From a checkpoint of a small transformer trained on Wikipedia: 21 layers, normalized queries and keys.
Each number is 500 + 40 x the weight over the matrix's rms, rounded and kept within 0 to 999. Layers, rows and columns count from 0. Numbers have three digits each.

# layer 8 MLP up, 1024x256, rms 0.191, rows 598-1008, columns 32-63
498513454466498456538462501593527527498491547463446529444461561623532498508525548472521564455495
491452503501439497527576534468554507471470530502464518436460539490532502509496527515533525474425
497489539456538457475542526538504484541491513497522526407537491499507537464535468445527546545488
556505480479541464569500515471546502479514480518450547487467475498602422544493514502523453495511
545498501500516553475481435531461573434502554522489477479535518501496608510484501548495541526506
484500468484520445487522488545564455504606519510486468524459521476527493466515551462496503494485
501481570439482489456559487488444464460468487558523517534442521481427436489508538456566526499478
475538506459507489483488416533543493504526412468489499448549531515534566486574473446503483470450
555523455481568507410498481490549482483562475536473467487434501504489412501490513474514459493521
492517483462573499517514538476522517562579461562503505496477486542610528507452457486459532464491
464462514499535493505432486498506490433489404455552486545512454483540437442501555539485468577530
563443472562447522437467525422495425460493563501481482444469502523495481481485442487519487537450
560464504498520500528564501455502474497451535486557544426415529521483515534500471577473489519539
436500542521484525487419459521503503511470433529547434506495528530547443512526499442538462479488
542424527540593461463457510483534553539488529493502519459484530450465507518548408500525464492477
521424455491589418486464493494495473567442591424515554500550553457485456502453555491494542498580
478485538579581494511489465493537465592467565480484500496535565520483560519466446553491408484476
512490529477538453414493464462412524478454447464472434497552511499510523467536499497441573548512
473516455417550515506486492588492481563479522448505451532493432517436573512536495532492520537466
457402440437525517563508564385485508517549510556531460584466514547464547532525443503387509552529
503446529439568528490412476510455517545432539491497460460461551453482461456521511560482539455473
508501493498506501504489485508501494506513506501507496517492508499487497505504508500504492500500
483504426504547437559494518508491481538504527486527495506567474530522511548526442487476508535506
528470513419558487485588465483481474476438525535538510447525480468430473526508481566565460520478
483456432529521457568447480500497510457492531488537517551470512580500464524460479505449522591470
521464545551464506407394503428487491480466528478455524448481483469531523535519467498479536505504
505494464425515519485478541432427489476527463562454438522370460544466575530529472392446520496429
530499436490519492442561535477510478533459517544444460472539468453466476462520488581529537492472
481552457479493574466525476470459563496519496499465590558428546556574517543453391505471469504461
494484479497516550522523442465543492463510480537471520480502503481452497493510475472430439538485
424559498476525450495458546533487466505519477475530474465447528488493464477513469589464533496512
465535492511557548552579432520504536500461559544498526503382541472479513469553525470458506458470
539484487528522522539464540500439486486455541443464535546528503541452487555419547432484468502519
517503435458527484507493448465525520550516546503563543514474476553516482506557477540538505481527
545530454490539494520619470533492480422558602494481616439481529512491500476541489488528470516483
534516514489583499500506446513415493494503546525498544501544455474549477505398457506455450512478
507504545555529511468489608527549517476482507413512516544475530493590479545487503411394495567490
539441538544514534581497536431444484471499505537561542528558496432562466553490540484473595556528
512461475462494416450476488474521532556509508572556489529495524492534515542483508451527488502553
514520520494487420552504522482553504436499470475479442518531531534503553467537423433463536506511
452469430518513560529525416544429473518508531499509475494504514551492490485486495506519457474523
501458477488557533488545504398487544442424501499483466545480507515502461543516501557514472449478
550518528512531458487407568444507450530496533542503459547529534463493455563546533562492490553488
494500454465507494527482550583452532513528563512502426472463563434486542523445509447471513550495
594405485478504491567464455488536492523485446495497406525559498430492480443547555505506453490486
538513503469508561523462546505493461541474451439529493517493491439527509465534473511511538532495
515484467492520489510521500481472454521492497516501492440435528504470510544523548549510533509430
449453491555523427485469481414452449498550503509488472495561491542508465500505518487556519549464
498508542454500498538532469430546510513576465490545450539524541541470478533430536452496495479555
539463459525487479512482524545493559557472453531455553463549530529510516456525493477556519504442
558466451446500477508557545450487443499560544652505483559484515526516481555541474526518462378494
523505552448564524471469469497424484521516551448506462443461500521445468565512534584499503553480
476522480450518470584527497555495518460470547603521470523477474479483473577482442404541478482477
514557398439505514558457462500556532572534499532552512496527558471537461473469527500502470525508
477499456544559461535424512566506549528592496447439442424522518418543519496461562486437450470491
486462422435463369522554518466471549561554481505477476467468521502490508499560440488464511548480
517509506490507438467485477505442460496491568558472525566496545541572522513490468487463529461492
569494425454498445417477542509503559542441544442490557520490473511485549493455488474458535524497
526456487486522454504479444493556511517518418508486481535493496428533557521476533516522510546508
467509434455470448473478601516432542505431551514474491501472471555570590540508482493453491513522
541436437493540522546593498455486497495437515525521434465512510528527510428558491520471466510531
479528450499544491526528473543510530550458496472452506462496483531511534525552466504466459450456
509537493517500482468555478435497470490546476447477476465468483544498461460491533517471446534516
533511539436530463469430539562497515493554514534496473445477487513563503485546500532501427504494
480517509455473517490445503504496497509552543483471572458508517503472460505495504497533528493476
519513490342538521591498510504457499486506529479507478564478551563535549470455478481517547472422
477486525572459504471506516558475608532517529484486536523482440476486451473457487495503491544512
537527545500449549531482521518537508478482481553545524513490525446493498481478474542459501427507
481530569551508462510498538503511459512503482554545505455464536368466435505486417518439489472524
507519513512473576469473486566507504547495481472467493499454534488520572476484507511440461513451
524491474483559515500567431533507525487467535500566539514522499511550461508515533525464448573547
499433541465535491523472451563465508425505563532557508517501515525485459484440561515469450448508
484439501539585471509559613475553477507519483454475425513497500555516536559460446518427466471588
507484517538568533561526487473481525596519483522520531495510577518600524528499432431424484517512
495513478491480448470490483533486430536567465476539490495516562474507489516514568483495578554502
492505487497505497518492506488499502511493494511510497502502513500498513504515496504514490500484
440491494457557499503541531505456599526468490461529476526494447537491524523437444544435499444540
493429471448505544535458519473551452514546503553505461596420448414485530432488518492512538456487
456492502509471434515478540528510484515465454449557440523505482555459545469439538531518449416484
572498473451483480445562503492544535545447437491553513502488420492498500488555486522552510484489
451456471543485472564459473448479491522527452514471515532418430582522550502509495544533508507435
496521443501552618496470506547490478492444557503524505545531555542504456531534514489541471513478
449487531435458441523442499459495439452482522456472505463524473523534578453429516470486495439486
475480491489542475531535458499446569528568508576492560460559437496563560516551550492519531505508
552501474496488493536512514431512489438524518560510420549402554500441493497533510496437483457492
511515519443505507468516461492399471555497556515466571433496529505503550483535532501474532478498
496537463501501497494518506504497472506475527542555511557482528513520441491499515497497555418444
483479520521474537549465519489491508503536476465519533529472558390497497526485499456495496484443
548473440491491553564614484497539518484582513463551504529426556502529496488480507473514494534501
504417535433501528418502451495498535527542575582487520531568506496433589432472526506500554495462
493473470515508561468363535478448588480505518451479511521433482530494423470542476476503541514556
543508517507499457487497473519562468507516493509469563543569525556503507527463512436468496593434
487494468480463491536426538509511482491525486483501528403470472526449535536589498524486483458516
424498539438469558594514480492551555481416454441514546485435459459486585464498488533497504515424
491475457463550469502467447479523492556505489512525528518425524496555475497510473460516538524485
550546424442545508429478530506508449492515583476498535552494460503541470478499435519395473566521
526511504492482480420464520559487495506575527586545526424468465527475465493512499527488488507487
480501585507474489583575559469415514534454514498502476552522531498524502523463471469549482435507
459483552493552489542512544479471481464571488471504489509527545509540499478467502501533476458498
458496542493569476508466532440488440503487546480537478522523536473475471519470499459480560450500
565473486457501426493486528516464552544484529474541469510540531466492476473521430553455586531511
545521518531502557498481526507534507506504437516511504444504531514539549549479502449459481459501
468452513475507477511494519581489448478470509510466425512484490510485496530546462556506525496510
493484526501551496519432518533566495494586486443512520527507488560487496464521471488525468537495
452543548410439516436489514549485486437556595534527561555522525454473535553560455506450510537502
427492542481543565545510436493528554467508420438507527506474513433474542549494475446483443551565
492530515507496549537521425448466506497532478467465542597468520484463515503464467520486527520497
548495429446498485529513539482553525635443502518463489428534524545490484545512539507478450472452
500498456481535482474470484482492423467469363481555527456537525487555535494492514476497431548526
549479387496532445500546486446561470501489537482499539502506496492479484462547486561448584516508
523502436482546418471472515494547591461473477485503538437497438399427558480493478530496544510491
502530507506532418457528543469516501512477576485551460467427502469536475486505476611471499519515
476480533525472404455530477436470541551539443433494486541435478514554514467573493522466557486482
523506474509485478475498453510462425394486524534508454497453609467458434489549509482527474443528
488466438602531479451509606484457519499501476458440490488527544500538498561474501444472432550529
541462455450418476503519536474451461519514541548489539468500532488570553504518534498547491481504
412483498486534554564478391543491516452512458539410460495461544494501490510462523433491499608520
514516508512540511439488491488575475479553428521455542489510571454450501425498564493457500495449
579507515443476432535498513434455431510538474469436568489504534456472523494583511491495498469505
505559473479498499473483506482460518513454524506537486494391512480483503491528479468409548521502
547551535484529513477525562524554452521456520470476487498447524513519498503492549503467506534495
497507461579475466454603494534532454485462448518518620534506508520552505564580540421535495461450
542479468523451473425494438544448484539572468510489571560566551454542490575568508538479502493471
541538471449548476447572479469497606476519494472554457474487550520543501498493489433520452435559
478557437522541504515508520513489462507499508510469488489529490508577519532529519497503477544506
507496501504496510508502491496499511491502509498503497502503507497506502498511501509504505494497
443489509502465533550500515542515482481520490485502483563438553552427523515502542488582487449460
485513507562521479501556513485478479569507503454566508545527490453544507594456506530510482472484
510515544471544413517462499512503532547478477461487506450467483515504565560486529482489497471505
484504563474509445528525524529452494565533553501598473535476546418507456532457460548407421550462
486521484519547495554506492509468518408583499579508477536404486501478611551558577516505444502487
477464453465465467506413607508510496543459563490434472521542493551445520439530411442501477426506
525513490468485532524496460544546515458532545531497556509518564445523539424597534531450438538443
526474467494476510453504492531475481500492479480505561589399465485492471435519477593519500469475
495474474459545462441522576563503523564445596463512494468549491454493519555504488511464517531453
527457472535493501472547462566438513515578543509470430475436528584475428520516533465383496511462
564488501501468491521538487494427439549469484534427570490411476475540547416555604440444510493481
474497512435407522471497488439480423451493519508534593573503547441540564546481550481549564461468
522495486502497517535515511491458469571515484562495485554431540508492488538494439524537421461478
502473530496551505540463503538568447531491503522506473454482514514456499540419487485448529431500
463519520525466489502466481491520528551478440454500457485489549525665458538547537495436549423488
461467395463512544472467520529518567456478550494525572494473503525528505514512473519439457460516
496508459516495478467432533536467529469526561500547506457481525531503471544545534495497422557529
467354516587561484496457535509478488499482439494538545501478506444488517567479497483492498502545
503456446485517493542534461425480563547566525507529532527523492530451415524530588540529481444466
570490513457545474511519528524518492543482572576519462478525560508523474422606499482575537528492
497505515489466504544447522459450430541534500519545484495492529574572573515562482487474445500479
482500469446514569524450563548422584556492440555504408468495531538434500570539483428496532554394
487438523539538488544484465508468477445455535505517511541496539460396472562533537459465492558571
504551450491479521442448439457475519534441465488502463452441511564485514534492484581464429593535
425435471486518524561461468448480449496467544570525476511436532541542408545422607532450494548477
536415503553522520484494497462515499560463494457500587499494530516510472513435399495548510524463
487556484458566510465501538435506476483506545519545489412473491557543441499591496514488485532503
579497484431562500486516500495456488540523546458462458453512547471460435566522482523460466466538
570495397506509479497443557476490590510469510515541490484482551490513524525527459556469473535520
462481559495493433520517516541439459470513538438563489485514497484500497530541560536543521419475
474505436483501466513449562439489533455538540518503577496561472536483487494511469555501487514559
531457496454477499557551455363460492488510529541550437536449512541552507463492550505461508483470
471440504515554424575526536482456578494506485519538475474519559415533492520519531458432568539503
425477490522497598449500484483486507509572511375499488493524506536476534464522518421535481589477
488448482445597505424507523475549454459499535462513551464494503512578500540454423550488506528512
508508548447477531523462548526419543527490514493489545508503554551492500463526489526479525472497
575505527514525473533472518411512534502521477535530499484478470541488535511459433459472474536470
503499529530490487489423547565504429487491505531519466463480516478564493543505476502495511534447
505532497485532526504502448529495468523524566477491473508464501479439563432503537515465513530496
553586584483509441498516531481453502499583490532503562528501494470562469451451596428556480492499
500482455456585457501580486475471463586484491527514510522486477503467540419519431468466520436617
506509577581584499522511435531430569514497436521533598557472513524491512467571523508483469503514
518513384514460455491529500379450522512525510388541496510511524435559538478527439478442536448530
515429578401563442481504547554510499507497579470458504465487483524448519500507508468496540538426
547508490461547440499541483473495449501500539512475518493507519519508438524436530527488540508532
493511483468549468464484536449503564527514509494581503523474481501527445450478486542544462589510
459521527531536458535473491561544459579504481504537427505529471455548550482537476489456458454481
496489440479531454529470457562563523539552572471570518436498536493477477519486544482506516439537
484445531496505483466530536517494480545480517564455429435495540530445525507538509405502532488403
471520445550462465459470511504469510468520519520523440513514494440615488553530525543516499529489
537519496476514507502501538486481458534559492576544504504479529371432507414586524495500511485470
497614505395450481558469446543462615545556474479487511511555558533489515461548535472488475508487
551452502454450439453443560523494502534502509515499547524519496540481530540495470498499469491473
484540526524567500532479444560512456496462523531617426548479491528556510506459565532500460511518
557534495498461480485477474493458486530570529476512488515465458366473470483497543519442477536462
459522454600536496545549489413547482445470493511472485461501524499466552477474517496466517447519
566467526500557531544495558513512506550598467553460537502522590478526469496498513588505552564462
467560519485531535463427521498480552545494459523542467500485484411476554475528525525458472554518
530550600573469562541481484510531521452478497508528505503531492510490436496457475480527481490338
462471432460551512557483467451451479453481547440497567465461551531556463473507464515474525482455
499466554476462492485519499525539515503559487515534390531489515476521424470520476453525533407492
478517521526515522516479550572534543458565464475451520500500520497541492521519501548557490571562
578476523486550489398535532468473492552510454531533491499541540504537478469573453495494508546477
490467526523579471531504487417568491490469502497536510531473496466547553594535490537526502480462
528489513404516451512522593573526494504427544481494515541516533546472467504405538456516549520526
413410528544481458442431544573515483440577571525517495505452483500478513536507467532556463535486
523490520457582512444505453506447442437523480489501511560469513550531580571417511541468538502494
580485452523456553496479574417425466479464481535612510479500561545465525539522537523378512489528
498521519480540487529543507529470514484503499520498484453521487429488492456510490461490523488479
485519488475483476536575479486531520477583533549503463523356513535431578515536516493468544554464
510425504562515518499477508477462495525476480484562470488529567556475500464526511544514478517456
524453513477475516523511430504521528474485543528526501492462543520524495514446598477474441509521
559493614507367539550501524466545486527484483495522515469494543448477462419535455408522591494496
544470447519504543501467508407508479574477483483436585503481486538495511517483454501544501463445
478493479430442499508518518572498458491522413546426490556455486531463535538562595454481518490522
519525469550602419469500562552506517499541509526477494500442526471464512624498459510528537508543
465524510509484511530508495522522532510512509615542408448516514541455507475464452527451477490555
499460500592521501536478551452560422521531499534499510476391532463516494527498552485521517458539
529453471498513551480479492524503464480520439481464551509438512520454477544451569458438470441495
560486477488516517505493560517504419494482522488556466580469508475555501513440480528462515413506
489468483506522461490492489510486485457453477427494571527467527507457411481515459504526491459549
556477532470487518524494464476534518493504552498488552525504475480428519484553507491511467539488
567469459437515494529528472512500500449491447515457472523453449545494383512462585450485457496531
521559494481488460518532563487581437467528479467470512420529486472532427548553472466432513490457
534493494485505503472510554440423473564419430553513570511525521495491595492551511448559497491455
539457521527529484518483488507527527508513449508508446504462507564486506601480507486540481523463
570463501449454479483527502517438543617451535563571526515461467505580597497419509485505483537506
487525520513537498550499496531523439530525499461441543466548530528461531457439508444489486491536
444485504506446425489512558474480496474469461459515545523475528488515573492463509575499514473521
408544510454594527495461470515509547553521570516484458487480596567453513537530446578511476546452
498505510526526457524550545505492550536471489516506453434445479512480478550491556512486471532495
520427498561512482479509533536557479455552504472469500480531515449569492575493464548479493487479
511463533403498496476509509495458536392485458532477500536509543526457538435527504494420574488548
533504576526490443497530472468450417580534511528549499440464545514553483587500470584477466522482
523495574535474531468558540433516468459519512541544483509559503555538505485502492544550541487513
581485473479493509585559509478433469547494519440506474451555543487525442536502571448510439497541
486483496520435495452547494473439588541523465425484498456516468474478517513425454477500564437469
469472481514560433552522572577545549489555476487500502535493498471480507513520532479462502510533
469510546534568459539468476540435435501473414513531481514522492479547577627487446521464523545547
468474469538586542507493580525503526502465510498495418449527495497502549529530546523463549523527
522501451504526457514414461535526506508534505477583497570500505467507510514520616514552485480575
552429509450510587503572514546455512497449471518464442449531458423571504469477449493545457546502
502502445542497510503529520541446453496557452573449536535470536500556623499460515474539440477467
512485514465523460447530563460493476462487463413559521473466511489525483525479498533496414541442
552463527505483453545469510468458489415514583492532523551502550434450493466559462468493543459505
530505464500482494469529580484492445571477484468558569490480564506541530494490499508505485527512
523362536532505459483484482456481496457439506496489561487504481444449486495512477516482564527531
470537505436479537492470538494542459479513479459494540510451505484425448450488572458566538457429
481462491523504482484564522581536545508571441525447488490494441487467515547451482533430463474439
487527488489565545559551532479483487519494563477523503427388462538455499488496494478449470485547
624528564478506469560421632522551519435452543489482440446455503520445452475499499521494461545545
512501444493562515508404568438506435541482445483541471422459403548477483477489496479556510493529
499510482576600423511479515538512540547497499564510520465510475496495503479541505529487469509454
509508493532522502473452555507465512503513558505555487501527529425526480466459415493520496527548
508468517547473494529456543499511462500562529497478532467508487502555468432553513549402504525486
556476544513534494481551506509429522545431541517522449506520585429512538541499418436455515555515
541568526481487501449485471505498540448563422445517483526454517532494471540509420535514519562452
536497461488551557478551458559469474475476476454520469479468562488546558524512526435527515481465
534513474497479542427520509483572585563519492467538503523467481467502463508486515465525450491495
576513478438568459488502466471475483461476451524528493500512564516525469451574513438522448481473
427452458538530463473444367370465478469476507527457572506508473585473528475505463449474575407486
521414522420510454527446576494510464507543436490459503496463489455462491520509571493467506503488
444492463480549438413496472488577542512507506522508513559524481451460523432417462529431512449465
549442505514549492476466466459547561481510537551488493528491520498527475541487563485510528478534
445461416479439483458428537514510527551431490546482510485484470470481489546431584549488474480525
533458495476524463527511443467538498523455528556491484470485477502457443543540548478520481494550
490463534513524453466512407411509493545551492539526550482469525451585478509524534554440459567542
540417504519477406540393481535520467481566469473537455461532476440497460458483518551478513521482
524508533502508475545471458522582491513530421438493487515464452456522508487533449484548564483488
515521474496572538483487460486551539521522509505519582458536478571475426545510509524480494461508
506434552480562501501480495469467484544469552584499549531525525521576504544459510507486526453541
511536509517466418491494518435452404563547567437542551537486479521499501505484430516575452495487
514545389495556507498464489532440536493499455577450515535498482578555512475522528474502421458486
480469405523544452485515477484433489524481476507537533478458511531467512502524448498508518517457
589481502540474501463489581540418494592555484490496421467443455409516457522471499389518510509514
461495496501503502539521532548535454524577470485581490528509498475468503567461526494508501454533
535472512463505531476506519414465498481544510502561520501533477480517523586500541569481502564479
539526441484465494485474496476475498546484491464491454475501488481526534489432509487528515590509
490515421476450483497450522522553472533523504514563526433500504455525445468467488442473545608568
520463498441512404485460473508499458505465522533541585544493481509507579481533521510525438514487
503541530520506518461491554462483519497506443526534451521433542464491455546555532475491504499565
451511467499525469514455507534460558537538440507490457475497570458503474542552516500395480528446
507496532469506513474483462516462520521499460521578487479486578504492484507555581527564538542513
507514558506562486524453534461538559521549537419490454486489508523539478480604525504560503551491
512490520485477557462524489473480445443468526468494505524488489609493482481535451510459534441477
577529441516485479504473429505473516496506546443517447529549487467505529513582492446459492458486
427535532428508524507542442536472504469495448477458474487490479492445548488527559569477521440490
483515525535505479520485450458503437441615502506473545529486498419613514509507523508504485532525
511513504460560455516504544458571509535592524537556527513579481525443504477617577461525446475522
498487516505515507485471531472464486447511517570447446476551487512497537510449502511483582514478
494492472542517503526541515529539470460479442452534516498527509559516471548515556478454499533505
497446470498542524479467463493525552551484535502520525528485450480499457585525530450515524478457
490517481523577460513551502542528437461533505481512537414525494493485466463425496476557505500439
447485495507528534553428583433496467595534538582498511494505507393504524463444396518527516425446
548569447492597420498455407487449493542451497448526445522491513431532541439498511555529472537411
500497520520508529528485505493521552493465530501432474489505526529491509478565415491589479520492
477441526506552521469529442515466436547493459582466497566409487505567478445517540465437426512472
547552537552533520529484535445511504566514517463544487465474525477530524591461471503483412500509
485436549469536555539438531419544459471510471507516526536452473503503541494515529523480501463511
512488517547505564532480499481486490454517531510461472473460551443515451531534486539491473557484
529460512490531442510453522538523473553489418470496438490488462610507495512494484491465527555502
435450490500512535393499524594577545540490559524535460495480562564463462460521485469527471585483
496476571499520537506533538379480525451546468473493531603510504475424484503548487472550499456495
512576507512522461510461555545458558581502550502555413489527513453524475570472544499453441492513
497420515548513499453533510538486488447499477565497499430478506498540486493476481557469478613508
557529546535563532463441580574530519449582510563564446452492458486442516508545497521499452552460
502432502522488476506495486456541437538414495480463481527527483505448496508463478498481484474510
548497482425470468476402516486575469526546538504449554445505406527523541484526486447490503493502
531468545478530411515489541493515489493522465466505511550518530493574510520466536582504530461497
529453530432468506489475564548586449518475541489452538470475529532468450477465602513527534471493
520475544410478461502493466542515533495487485481484566501440546562519583553546496479503581518506
584532531481501536506441477519468519519558519566481497563465509460538556451498468496517454440508
501565508515526553479527444502475455482446504467513574450445530451453466462520545469439477549536
474426429551446506494517473508465455528461517534522521459435467491491567484481542530446396525472
540500502492461508511543543519514473513436396510472441499512529571497505505561461518479423519462
498561476519420435498529544466524502528467512550557505494489525548581533493408458483436461464515
426518497467476474485482562541514560511533458451503498564514444559493476522561494496474463494454
473500496462565509521403480511530425506495452530507436453457469503538599519466540474527493480455
483527522567382545524499520496463479482541474556547507516506510541515504413511515492554518525524
546480451443563493502464566502440463472452488444507549471475543483558552449543435490501487590471
574527484478417479515404484467516554539444506534484500504443497433501465544476510493456495520610
560561524561492448508473435547448493531529521456566489517513565398491529512569518557532483506392
451451504455540483522519496494483537509492496531552536462502490603457533479579464455469441488481
589476492492483425507515505416568510505548516456557498526509502422511540477467469480519470513527
552494482470516538489504574491494475490511541476533493459547544471466508431522499457519504511530
473380519483483460536526508444429489505544460524516528544465478461482504515557528602530525434530
519504500459519545470470531520472492523425540533494495446509522479529539479523521487456413482466
517422537461542432502566517537460561505479504496472462502494536569511459412510453468446488506553
511524547540506515487476489486485517525542384462553466489505525488531527465524499474476449475456
470492491623592516481560425511566509487473509509469514498453479543584542623534453514487497560513
527465530532586542556515498515512503654532549584453485524497470470451502567454475488467509503460
534478474471486496473504550476551448539457494468496482460498484526545544522492537561532506403434
492493509480505512492485504503491500513498517496517485490499495478509515506499501512499489495498
516461425505609432505481502433453504527544464502512455497502603400574495477575495500498548412544
528476531562571520510468497545602622521527465529422520531504480499487497463514538487526541582471
456430503512526540556434479477466527422538540446529431442446488454503526503503516472509507456473
577542512496588481486472422504543513506518491424544464429506446577496477538544547495446512458444
523470504530483498507520593440542460537557490502512549488572499451458518448452522495496499521559
514413473465464501560489502554549466468539473511479457463543523533498365512546534436481490451441
502520445513557447534501545472450502433453528501549508462491545599461562534479495541481548481398
496449480520489511532487500430428575488438494513496526459478510464402536500518523504487533553471
587534508456475455474503536521495511540502536518465473517444521462502554523467483469512530434533
507578452495513458501559531474517482497466510493473505483512500490515473453516515556478568534454
555543525483473485506510438526458543554461544477509524423449439541537488454456522508456443442455
535500440540463441450472498587498534490590469511507545489491489528551443511494512522539539481541
551504498537550472423440442503552520522482425485502495464484486465467491556475498481511506495499
539553538423560507444500519519494514575493617526493477497519520502456515502504442564425521521451
483496525537526512518513462481454510521416473519502475506509494537565462454515501498546465508464
583536452497445484457506473455443528526520481491508470436469466441597542526451463494453491549434
527543398545524461507546505489486416532492502512471488574478497550560567460542497436507467521489
527542491514525479477568414426511449491572471510534521509493553506486535462483495476477489511530
492487520501512517552518502436494531497552511538500462488527493540472456481485558531468527502482
547410512584589483533495548530545599537530519507447495513459468565472512528492465508554432515515
511483448555520516513486503448500406420504553517462467491478560504519527505580455482451385429483
616510501506481492433504485500484521564487506530518441498490512462563521567472501495508465554531
456455526473476501549570477507482510504478450544506554545517507594465472463491456545411547479555
499498496476505540503568490518573481498476585513478530447536524548514466476437476559469424430530
459491559480549515483417501460520502447534532519507531489392477479455472522585542520470535499508
476564499452471526432552492532585540509538486509474497450502555467498472538535493500458506540474
587468550464542484505560520500493514527464495492556536485531539517427512490512513582515535534435
505523465516512482472499542491476477550479504547484502547488522528522484504472503439508503498484
488520520562484457402501555417530423544437467459441493480474480516495541478519455504489498562535
509508447517551508478458469491499540528511468518493528555512560546404450589491525465446524516432
593425527485454441515523531511494452577462449585500500505467543511547443517507497482498496530442
506516509496575469519517480486490487554558459557500548541525495494504443483512504485487566541437
468553492474499525516501528522550526498425462508590470505516434459511504493522406499471496554513
473495525459476448546538520512516400443457471508510501540521491477566446479504565515458501438568
462550482509523444519444508453536559470464510519451495380504461535460485492442454533469489527506
471510508520493452533498499484441513523470479567554511484524443493554539494486535482476477466492
523520503452393482492497510482540437493473548569530421445502531459527494495513498548455523509509
454473486544489490514482477515442571525494480495508516514485487490557520531484493467452434550411
489487443512500538521470423465491460527511488506487474517412496506481545523492535527480431555521
496443521492459442477585496450552525607521528458524475504458472513464511470493467511481452495553
490494544527542487447583480434568423469592519516468420477523484538544542533507458504490510492515
469488480442518535496538428536466480501477419515496536475529488489462480478532480541463534565534
511477484474484483526551487512481491534506420407564524485492530513479505489466459512440560494523
473498442514561480491514482435454441488490487582479480430550500508589507526532516481466470546486
483486496544509473511524557451509430501467530485564473494483564506494489447433562494525578462480
560472448490529520459504480550473648529539486551482455481465432450563537506460499491435494502500
538473465449538463473461481462425564473494511486551477483551431510509473481524468540497459496490
548552546479555504448462503533493523537525512493499550470512492494532571469506480486481553574507
563533423549496470438547543530530467605550537498456484537509534444492513477541559487534484521482
437486479483490477467449489430506496490395562541492454484523463531398567442499545446460490510480
552534493488460562448407472497441592514492512531461455442530496538589493535463495553419537473482
451470437529506408508535535512487544513492450457551482465487529501510469558430523539478476459441
494462450444531515455506532521461500569443447497498497485509488545476501484525530479444424534513
529504536452535518582542496524494440474488483499498523524507471472611488535502520534511481442578
483502509485499479510495498505478503514499483497505483496513494500500500524502488493506507503498
473471392504421511445496492543537488424474518528465491506543533448447480521560485486490480525463
477444528447489461574475454497496528535427538593524434527464520435519462573548561474463538430478
515497504515457486543532498579473518564469514561510564438444434525474559541512593473423477493522
496469433424512549497457516501473500481462526498447532435474489434504441424473444485498489455510
468556449508483564504526519480499439521504492499559510501522503503456514514472455459418516518473
448500586448485526531466456614499532531507457518506556490501570493496576573573539465533437508521
478527378487523502450606503503474460516480475539522487509496483503509511507500521508513458487438
467497497446549489514451460388567550540536545475506554499498529442484500396530487453514591565547
553458498524462448500460509446516458514479493453435608520479508482543473482518460471485580522533
491461513473518450464491495575559500516460482569426443473448466434396503475486465487540488510488
495467473447544527470470511502539425505486419544479534485516564498494469428512573470476529527456
437463481551484478482476517541530483521532443487457459449494556422498483483528581503528464492464
582479440496511527539498525444523439485458470529439468442485469428408558496626514479554454521485
568477540573506459514447496475497476453433453554486464492462469552465496499509528470518431502476
444452476477523466451488582529427527499522550494478490418459504519579459487525423536527501502493
584508485467511488397554473463518535495480522542486514515438450487504479490535439518483497554463
523508511457503437524522590498477478479577480528465523470522548561494462521505524519490572605447
546483537504566554532435411431461525490433593515518461565430490451425455518534462486477478458557
522475422542485472555480484511550534506517500429475457483546530524521509528551517570536433460477
547524529499451508418491551579630534557511505504556505434534556455507485478526563535514501510517
452490535534479465549454445474493480537547533487566561596558501498513519497437506486574440491504
446494471458535432519456556491498528533456578472404496450504541595436456568557509532483510512459
564460485451621490512506515524524513508540519486476436516466503495521440487505518517554454512521
593462532449527494507434530454409520574465460515503541401487565507475417541442492509513513553504
521547506477479508476531459485477492504519584461493522447507471538537506471532529469535489490503
510533458469461484507536561425570498469515508537563449536514535480499445525517478517494416553525
488509506548477477481458476432530531499500464545489472488530516474543464508498425497465509493504
512449497460495515543543454531499583479578479525510493486490499500547519499462466473526459498387
489474486495487625558472567471413517456544478500516439470515548488538518499541449520475530568520
491455440489479494463469553479448519523514569528489519482505479544514489531509528515475485447475
534531448471516443482430500528505511492535532588528468579547498509503481444497573419506509486432
483488523572490488484469477467506485502453526443550513461461495471476514479531524510478515496411
570496478429543502558389579444529476504516523516529493497494522495459554477499443531561550496507
461498433505493521507558466474490513527487559521558528500466488519515475515488515542444510457542
548503506473491421531479527514427512506530581500530479488474492498548437490534459525491556500532
491484440478479611462580506453474497553512562546554487440469566502526487454520426496497544485437
475532469390490496451472451504473560612561545583488488491471504395497555563553502491539536457423